Each number is 200 + 40 x the weight over its row's rms, rounded and kept within 0 to 999. Layers, rows and columns count from 0. The size before them is the row's rms in percent of the matrix's.

# v: layer 12 attention value, 384x384, rms 0.164, rows 301-319, columns 64-127
# o: layer 12 attention output (transposed), 384x384, rms 0.148, rows 301-319, columns 64-127
# q: layer 12 attention query, 384x384, rms 0.0954, rows 320-325, columns 64-127
# k: layer 12 attention key, 384x384, rms 0.0964, rows 320-324, columns 64-127
v301,083,219,172,212,134,158,218,234,252,183,223,230,188,173,155,230,169,190,244,198,187,192,203,240,276,229,242,174,286,179,214,212,191,213,225,255,207,173,218,304,136,283,157,188,156,176,184,186,206,221,96,199,227,169,164,235,221,226,226,191,130,184,285,145,226
o301,085,136,286,276,253,272,219,178,195,222,158,198,222,183,144,178,204,166,196,177,206,157,256,172,157,247,238,187,175,239,249,168,226,145,171,172,198,55,248,156,183,188,143,131,221,187,213,248,193,177,255,214,216,187,207,168,272,162,241,206,195,239,181,222,158
v302,084,166,211,144,165,201,242,251,181,226,183,206,274,161,213,256,238,256,221,208,178,196,177,160,272,158,156,269,143,226,135,189,207,165,129,177,262,170,294,141,155,211,184,196,196,177,180,248,157,213,185,124,135,143,121,158,239,209,198,186,170,155,278,212,231
o302,087,194,137,243,207,167,123,160,213,234,248,221,180,271,239,194,205,139,231,200,176,134,186,220,200,115,157,184,307,113,182,223,208,224,237,158,248,152,141,185,220,198,187,199,213,191,282,166,205,211,192,251,205,265,253,219,253,192,146,211,200,188,215,168,227
v303,089,169,212,299,194,250,229,224,240,199,181,196,278,208,189,239,175,283,243,202,175,172,205,237,235,185,224,166,199,201,274,220,153,209,219,283,244,214,139,228,190,179,200,237,193,207,269,283,193,237,181,207,207,214,235,93,216,170,203,235,270,212,228,290,207
o303,091,202,152,217,213,207,166,184,213,170,185,215,188,240,167,197,191,267,203,187,183,235,225,153,183,160,213,234,204,189,186,222,248,233,109,229,258,109,259,203,176,177,232,223,126,182,187,221,231,138,195,310,248,210,245,176,212,200,144,199,103,213,195,139,237
v304,087,221,219,178,175,248,156,195,174,231,169,213,258,128,230,297,141,150,191,266,212,207,147,187,194,194,247,222,171,190,170,184,221,273,223,231,286,204,187,148,287,186,204,227,149,184,190,215,143,229,207,184,213,222,189,206,246,148,173,229,150,225,224,145,220
o304,089,261,239,183,160,100,215,164,273,199,267,157,193,211,230,161,238,205,199,175,263,266,222,229,220,206,213,242,157,207,178,246,170,164,243,155,236,164,256,264,267,245,264,215,201,228,188,204,168,215,179,274,160,232,201,176,192,231,207,132,269,146,225,231,176
v305,083,189,178,260,112,204,281,155,191,223,187,229,196,267,230,217,191,221,118,149,258,211,240,185,211,160,163,209,158,202,199,197,207,49,120,141,153,220,155,87,265,239,204,240,182,184,128,246,250,193,155,199,168,235,144,239,200,174,187,275,206,251,218,234,192
o305,085,197,218,155,250,203,204,223,213,212,352,247,203,204,212,277,244,220,265,177,184,188,191,201,193,218,202,203,180,200,213,141,218,185,240,176,246,264,165,219,165,280,188,174,279,142,249,171,183,231,223,138,211,202,184,130,224,183,186,151,230,225,222,236,193
v306,081,261,233,174,227,205,218,169,286,214,203,200,165,198,240,165,204,226,199,172,133,128,207,205,180,103,264,277,212,124,228,159,94,200,169,241,204,209,196,181,216,174,206,213,170,139,176,202,238,222,178,225,217,187,205,227,144,182,208,177,245,169,267,127,176
o306,081,205,251,208,216,170,196,148,208,131,231,186,167,280,169,176,292,155,170,194,228,229,157,208,184,157,100,226,166,259,235,188,259,183,178,208,296,121,234,229,229,165,250,197,129,202,181,219,245,133,160,155,186,146,204,183,194,150,199,230,128,235,208,252,167
v307,080,219,198,220,221,179,193,152,199,105,216,221,192,215,196,181,125,169,213,221,224,238,246,204,215,241,195,238,237,233,198,171,215,238,236,224,175,191,230,266,157,237,230,289,221,179,238,258,177,137,214,227,161,194,224,174,135,227,140,200,183,249,251,222,251
o307,081,208,194,176,250,252,226,218,223,146,204,174,213,190,223,194,205,205,207,156,76,195,178,217,207,166,154,140,183,222,213,195,226,174,188,163,197,239,184,206,217,148,234,199,178,195,275,230,209,202,172,277,220,167,184,214,183,242,277,179,252,254,189,204,99
v308,087,137,238,202,198,173,231,159,178,202,167,205,212,223,210,142,209,274,228,160,130,176,236,231,166,257,114,221,198,223,179,248,167,199,355,192,200,211,177,215,237,194,162,167,149,179,193,199,287,218,176,283,244,206,223,208,203,239,165,199,215,277,212,230,241
o308,088,248,147,125,222,172,254,213,263,190,142,163,223,209,170,214,232,195,220,213,185,233,216,205,120,181,207,148,220,228,181,182,213,195,81,162,73,137,307,226,155,205,209,178,263,293,227,237,171,208,182,181,224,181,202,195,259,160,237,275,237,175,151,198,192
v309,084,180,199,178,218,275,176,212,233,228,212,200,108,225,180,229,197,200,169,186,210,142,171,192,206,151,148,174,239,134,155,154,239,153,164,165,239,182,208,140,202,131,235,75,245,179,187,218,274,175,224,213,204,137,224,290,153,242,187,112,236,172,195,254,197
o309,086,223,201,238,230,185,232,269,149,279,231,162,225,218,175,246,169,237,185,180,215,187,184,228,264,171,183,112,199,170,206,197,134,220,212,162,217,213,234,234,232,232,210,268,178,197,198,173,259,193,228,235,213,252,179,174,242,232,229,302,249,214,245,219,162
v310,089,238,218,213,212,106,145,174,163,263,201,238,202,198,179,147,203,235,199,253,147,218,178,145,219,162,171,192,199,185,189,279,197,220,209,206,258,227,161,224,154,235,223,215,141,259,154,175,172,197,194,154,144,244,184,86,246,192,216,202,220,208,186,206,183
o310,089,148,230,182,169,210,206,221,171,160,189,187,264,218,195,236,216,162,201,251,235,194,149,177,222,184,221,160,143,190,238,203,254,207,153,148,118,213,227,213,200,269,243,136,224,155,201,187,159,180,218,205,235,147,203,150,157,190,173,216,205,203,303,181,197
v311,078,198,281,203,228,209,229,191,187,204,189,238,236,136,244,222,185,158,175,257,196,268,220,236,147,235,189,166,180,147,263,176,245,75,178,235,164,211,180,178,285,200,209,207,178,195,233,235,152,262,124,187,220,149,188,192,199,219,199,170,205,205,134,220,189
o311,084,227,146,223,219,180,212,234,65,161,269,236,198,250,200,188,94,247,219,173,188,231,190,215,234,135,266,145,174,236,195,217,187,158,226,130,226,167,242,270,145,233,181,156,177,213,166,201,190,257,177,225,176,249,152,204,182,154,201,211,271,206,190,160,202
v312,085,160,189,137,199,153,176,172,128,179,230,199,205,203,216,182,173,137,207,198,238,294,130,205,219,168,200,193,166,144,182,229,221,216,152,191,195,235,164,257,196,175,202,194,211,235,195,230,213,206,173,178,69,201,199,152,181,225,227,200,148,222,238,279,183
o312,082,161,138,272,176,245,242,218,182,150,212,204,200,185,142,256,179,192,221,248,154,181,230,169,155,227,105,215,214,141,173,208,189,144,222,133,129,269,133,200,269,225,208,196,217,212,134,184,228,227,240,186,235,201,176,188,236,156,237,186,231,230,113,179,209
v313,088,223,193,214,267,210,218,179,186,212,209,231,193,215,195,220,167,253,192,167,204,291,237,173,171,138,129,222,212,199,159,164,219,203,254,325,272,186,242,153,232,131,237,246,171,165,131,196,213,206,227,245,248,191,162,228,235,203,236,170,222,166,198,167,204
o313,088,111,241,202,137,215,129,165,193,220,216,201,179,236,229,190,207,195,237,189,208,153,246,85,185,241,233,233,205,191,211,139,208,137,264,206,98,211,209,227,250,209,146,169,220,242,256,224,210,124,212,197,200,272,209,255,164,252,201,194,207,292,258,141,213
v314,081,185,155,125,180,169,242,211,236,225,187,154,217,246,142,130,179,149,230,155,207,183,140,214,209,230,218,188,239,173,138,216,191,247,216,228,157,191,231,212,198,229,153,258,147,235,215,165,187,241,214,211,196,169,131,268,226,208,250,268,164,190,172,136,142
o314,084,183,199,243,203,160,209,218,160,201,217,206,249,140,182,248,207,171,169,195,192,187,257,203,151,212,265,238,204,167,157,113,220,131,149,226,198,84,167,218,269,153,208,144,190,148,259,166,200,238,155,252,131,213,180,190,186,159,211,158,279,279,138,242,216
v315,084,226,212,176,182,166,224,201,139,268,189,204,255,200,213,148,250,155,111,255,195,208,260,201,219,195,180,226,265,238,240,252,164,163,200,282,178,235,200,210,238,152,299,91,132,189,207,249,210,239,176,215,166,230,158,204,237,260,172,154,186,230,137,251,159
o315,088,243,154,227,254,182,222,297,254,136,162,256,168,261,172,122,163,202,185,213,177,149,151,270,146,227,238,178,198,233,201,219,256,220,213,263,205,96,171,199,160,291,178,282,281,209,194,220,147,221,211,185,155,228,181,261,222,186,189,245,156,179,149,194,209
v316,081,199,208,159,185,169,138,186,211,222,213,214,161,174,188,127,164,198,185,279,171,246,164,208,228,161,146,171,179,182,173,218,222,172,160,300,169,172,228,247,188,169,206,136,280,194,238,212,153,220,162,230,221,201,233,178,225,235,229,188,148,236,293,241,217
o316,084,221,191,190,176,155,263,210,270,232,172,217,213,246,237,194,246,253,185,192,171,186,199,222,173,209,257,169,206,165,192,163,198,259,199,211,199,341,164,179,244,182,217,229,120,239,235,168,239,191,294,286,224,190,224,149,281,189,212,233,183,122,175,224,241
v317,081,220,228,189,127,174,227,176,271,223,261,215,202,245,116,223,226,197,199,175,163,168,167,196,171,180,145,245,144,177,210,156,210,150,260,179,159,186,196,168,133,264,208,210,250,224,198,247,218,203,224,209,167,191,184,195,236,186,198,164,99,159,137,236,201
o317,080,156,285,194,204,189,205,220,183,156,227,224,240,149,212,152,216,243,162,247,218,220,232,204,260,208,167,134,106,163,242,214,251,166,206,225,189,199,217,133,166,181,222,197,205,121,183,186,246,207,215,191,241,162,239,133,153,170,180,204,306,104,164,95,214
v318,082,201,173,217,237,210,190,197,210,194,169,195,302,163,247,108,241,196,145,196,256,228,237,250,149,240,195,179,222,198,217,163,232,177,197,239,156,236,210,165,139,168,221,177,222,173,179,148,190,243,209,166,228,251,247,145,245,184,228,195,261,139,263,222,211
o318,080,177,215,248,157,155,152,258,158,272,234,199,143,218,218,170,194,230,239,167,207,204,250,253,190,225,216,229,184,206,241,220,238,178,239,219,199,248,131,236,225,166,129,201,142,194,187,197,123,108,232,172,138,166,186,269,200,165,191,151,228,183,183,150,163
v319,082,212,215,228,219,135,257,211,163,210,252,225,237,191,211,212,149,210,256,175,163,220,159,185,240,245,215,223,186,202,152,214,166,187,177,179,227,187,227,186,188,188,178,223,244,241,282,159,168,228,201,303,131,252,172,144,277,120,145,168,240,130,243,186,200
o319,084,187,172,187,214,244,217,166,298,237,200,107,134,147,171,161,249,233,177,194,204,207,231,208,162,230,156,236,204,305,252,155,173,241,167,207,171,185,212,236,257,136,191,160,212,121,201,177,285,203,207,151,194,216,214,227,150,222,183,132,180,220,266,187,242
q320,067,176,214,235,178,143,208,161,175,180,213,196,203,211,191,213,173,225,151,199,155,190,242,177,228,112,145,194,150,209,110,216,167,197,190,172,188,178,170,142,146,156,212,152,154,176,197,155,201,254,176,160,204,231,186,134,323,194,246,143,191,146,208,170,188
k320,061,203,174,142,220,192,210,236,152,224,140,193,211,230,222,271,257,182,261,186,196,138,232,191,214,267,250,201,235,218,324,178,237,224,204,258,144,226,142,206,161,174,169,221,211,226,168,208,244,231,238,208,164,157,225,205,182,178,157,206,189,218,234,203,232
q321,057,121,202,201,184,147,157,211,189,186,220,234,207,275,196,203,251,194,148,193,231,185,146,171,178,228,312,175,218,237,227,216,235,152,248,188,198,166,193,256,166,198,198,219,258,207,232,242,202,223,227,236,196,213,233,234,191,134,240,238,184,206,211,167,195
k321,060,215,238,130,146,212,234,189,98,228,116,235,211,170,201,207,202,204,268,177,200,206,236,171,207,190,165,201,187,225,191,134,130,156,159,201,195,255,221,175,252,213,213,195,161,167,199,181,186,176,162,237,203,195,100,214,171,203,169,220,203,197,226,260,155
q322,059,182,155,179,182,198,161,241,210,196,208,229,200,260,181,163,167,188,185,239,266,197,161,225,171,154,227,294,194,233,221,301,139,206,158,182,227,242,234,113,240,129,279,240,194,179,186,208,186,199,319,140,244,194,182,194,192,312,203,213,238,168,159,180,163
k322,058,167,216,233,150,224,158,182,169,139,253,208,268,180,271,226,143,148,148,143,238,218,162,178,239,222,181,218,199,165,213,222,147,202,144,227,194,157,197,236,165,206,210,216,229,262,254,199,210,165,261,191,228,234,211,195,232,209,185,137,233,201,201,242,255
q323,066,200,229,225,219,180,184,194,218,136,248,203,213,235,170,159,177,181,219,297,190,221,311,242,251,165,149,266,194,244,116,187,207,171,187,212,209,209,168,136,159,184,232,193,190,184,283,139,214,224,124,174,216,150,169,202,258,228,207,116,105,181,193,187,190
k323,060,251,199,218,220,241,159,178,198,290,219,208,216,222,252,152,188,243,208,217,194,198,116,189,172,176,214,207,241,170,289,230,230,205,241,138,179,213,160,147,151,212,184,216,209,203,134,232,210,197,169,146,225,223,189,210,152,171,185,241,239,196,263,170,199
q324,066,136,276,270,148,170,228,197,210,112,130,171,214,239,224,197,205,174,234,189,198,213,212,197,211,172,202,186,203,272,144,227,197,219,142,226,174,220,148,173,309,214,201,180,192,121,202,224,194,241,178,219,248,187,150,181,185,234,262,182,136,217,181,217,186
k324,063,236,128,254,215,270,172,273,192,295,212,238,190,138,128,143,231,185,183,245,164,274,171,223,209,214,192,225,219,180,281,252,246,215,191,163,202,188,236,184,170,191,138,197,234,206,130,129,230,245,231,202,174,215,275,230,210,192,90,181,283,200,225,274,182
q325,062,222,188,178,148,239,205,231,247,198,196,205,166,106,265,227,230,112,255,156,194,126,198,172,174,195,248,163,194,110,184,185,215,219,169,150,259,191,238,227,130,218,250,268,217,169,184,174,258,179,208,200,152,255,231,169,147,120,246,236,183,185,176,120,295